{
  "d_model": 384,
  "n_kv_head": 3,
  "head_dim": 128,
  "vocab_size": 6529,
  "norm": "rmsnorm",
  "positions": "learned",
  "qk_norm": false,
  "tie_embeddings": true,
  "init": "normal",
  "init_std_o": 0.00445,
  "lr": 0.00258,
  "seq_len": 512,
  "doc_mask": true
}
Each number is 128 + 24 x the weight over its row's rms, rounded and kept within 0 to 255. Layers, rows and columns count from 0. The size above them is the row's rms in percent of the matrix's.

# layer 3 attention value, 384x384, rms 0.0747, rows 205-225, columns 64-127
size [ 88  97 109  99  92 107  92 100 102 104 101 101  92  90 102  89 102 105  98  94  95]
[[129 148  98 131 131 101  93  91 127 112 135 102 139 127 132 110 127 122 167 115 123  67  98  92 108 153  94 125 128 136 154 107 120 147 120 114  82 149 144 106 136 133 133 138 145 171 147 117  82  83 121 159 114 103 140 133 101 170 130 106 178 126 137 130]
 [127 119 111 138 144 114 131 100 137 114 121 113  78 150  92 139  94 103 131 122 111 114 160 113 118 161 125 132 123 143 140 130  76 139 155 118 151  54 125 118 116  85 139 128  93 128  84 125 137  97 143 135 128 108 137 145  94 118 126 105 119 156 114 106]
 [137 122 102 111 103 118 111 119 100 121 125 150 107 149 123 119 111 117  99 137 100 169 125 143  77 137  85  99 192 101  91 131 141 154 130  95 104 156  97 128 139 124  96 118 177 163 141 143 130 117 151 148 169 134 135 143 127 145  85 136 135 153 107 118]
 [141  94 144 118 157 119 155 135 111 116 142 159  91 112  85 121 136 106 143 149 157 106 144  94  94 131 156 130  80 121 118 144 106 101 138 151 144 100 129  97 109 106 113 155 129 121 137 163 130 119 174 169 170 192 110 132 152 119  89 180 123 142 106  62]
 [123 147 138 152 161 111  97 105 128 109 131 134  87 129 139 132 120  62 134 130 189 109 156 109 101 117 150 156 120 132 131 152 127 139 158 125 129 123 137 109 119 117 160 113 100 150 134 108 171 117 130 138 119  75 111 129 122 161 112 156  98  72 150 115]
 [133 151 167 154  97 123 122 188 123 174 133 153  94 147 173 150 116 151  95 138 142 118 108 105 143 107 111  80 120 121  93 130  70 141  98 166 135 142 106 122 174 124 118 124 109 114 152 135  86 139 150 168 130 101 100 128 113 126 143 120 118 121 109 116]
 [171 173 115 121 126 130  98 143 167 119 145 137 114 110 133 123  83 132 117 112 101 114 105 127 126 123 108  93 100 144  95 123 132 149 143 137 100  95 134 158  69 116 142 156 130 111  91 116 132 141 160  83 112 146 110 141  81 115 154 123  98 152 127 137]
 [161 138 144 102 126 165  96 128  78 123 132  76 143 169 161 166 131  96 143 103 144 175 160 147 107 101 125 169 122 110 125  96 160 125 159 146  94 124  95 141  93 143 144 124  90 106 172  83 180 106 150  77 136 140 102 121 151  99 133 103 118 153  84 131]
 [117 122 126 109 133 153 126 139 110 152 151 127 137 170 128 100 111  84 116 100 137 129 153 135 117 149 122 161 156 159 168  83 104 136 110 162 118 145 119 117 163 124 128 104 157 115 119  73 161 138 154 119 128 147  96 175 153 148 144 133 145  97 114 158]
 [126 141 126 134 123 149 155 118 158 130 105 124 144 100 131 130 124 117 140  99 135 161 191 135 139 105 120 191 126 166 116 118 151 181 155 176 166 169 128 135 131  77 139 127 127 121 159 126 141 142  71 130 145 101 179 126 133 171 128 154 136 136 130 153]
 [132 156 126 130 129 152  97 101 139 105 127 130 132 162 101 150 142  82 178 124  80 140 104 153 131 128 154 146 108  95 145 142 110 131 161 111  73  79 165 141 109 153 126 166 121  80 132 127 128 172 110 132 138 119 113 145 140 138 169 125 148 145 117 110]
 [124 148 147 160 175 135 125 128 137 142 125 134 121  91 109 100 114 163 113 138 150 149 160  94  69 141 109 151 146 108 157 110  92 127  82 136 121 114 155 116  91 138 110 108 102 148 133 109  92 141 141 121 132 132 118 108 147 149 137 137 139 134  87 116]
 [121 125 131  94  90 119 120 122 116  96 148 170  73 153 140 137 172 140 105 166 134 105 130 136 160 129 102 110  99 150 133 132 134 147 132 109 111 121 153 139 130 127 133 167 129 133  94  83 136 136 131 154 132 127 154  83 162 140 140 103 178 121 155 177]
 [111 108  99 160 159 118 134 151 135 169 132 111 127  96 177 146  98 159 131 124 154 120 107 123 170 119 140 128 121  97 123 120 143 119 109 167  82 131 139 146  99 143 100 173  99 138 154 120 168 177 121  97 141 123 102 151 110 140 128 102 124 165 133 167]
 [142 135 107 153 109 144 145 151 163 155 110 118 134  89  95 145 117 146 145 133 128 109  85 135 153 140 128  97 103 148 166 113  80 143 101 116 120  94 119 119 123 105 141 154 126 166 130 118 143 182 132 111 139 126  92 150 102 122 118 102 106 137 123 169]
 [167 131 140 156 149 121 136  99 137 118 157 148 124 150 153 118 108 107  85 164 119 121 110 133 168 132 140 125 105 120 155 182 111 127 155 130 156 142 143 136  86 103 135 117 114  90 115 163 104 132 160 119 167 149 149 118 113 127 129 125 108 168 157 110]
 [138 152 136  96 117 143 115 118  86 101 118 116 113 116 149 114  98  89 104 109 117 142 150 115 153 132  92 166 147 119 150  85 159 141 147 127 172 156 124 140 112 117 157 145 191 170 121 110  83 110 134 151 128 100  94  82 145 143  94 113  87 134 153 174]
 [121 165 112 144  95 125 130 121 192 122 119 129 140 183 135 132 140 139 137 163  97 123 192 129 136 138 112 147  85  85 136 139 135 160 137 135 119 130 131 125 137 124  88 105 141 166 127  70 124 169 153 115 122 124 155 108 142 122 115 123 142 128 154  97]
 [100 165 174 170 135 116 162 137 100 126 161 135 138  66 179 132 156 121 127 133 175 155 128  76 139 159 156 152 146 102 189 110 115 146 107  99  95 105 142  97  97 119 132 121 131 166 108 128 145 115 130 135 151  99 117 170 122 140 127 129  99 109 152 137]
 [173 148 132 144  95 155 122 138 168 129 112  90 130 113 147  93 127 163 106  79 131 100 131 133 160 151 150 155 144  66 144 135 108 122 157 143 119 130 127 131 127  92 121 126 131  91 130 165 120 108 133  92 183 124 136 178 118 119 129 126 125 133 166 160]
 [150 116 147 132 127 116 156 152  92  80 133 181 139 123 122 122 144 123 120 111 157 113  93 113 125 126 200 131 144 122  95 133 133 177 131 127  82 180  85 140 140 146 146 179 148 158 134  95 125 101 140 133 112 101 167 167 121 147 135 112 123 120 118  87]]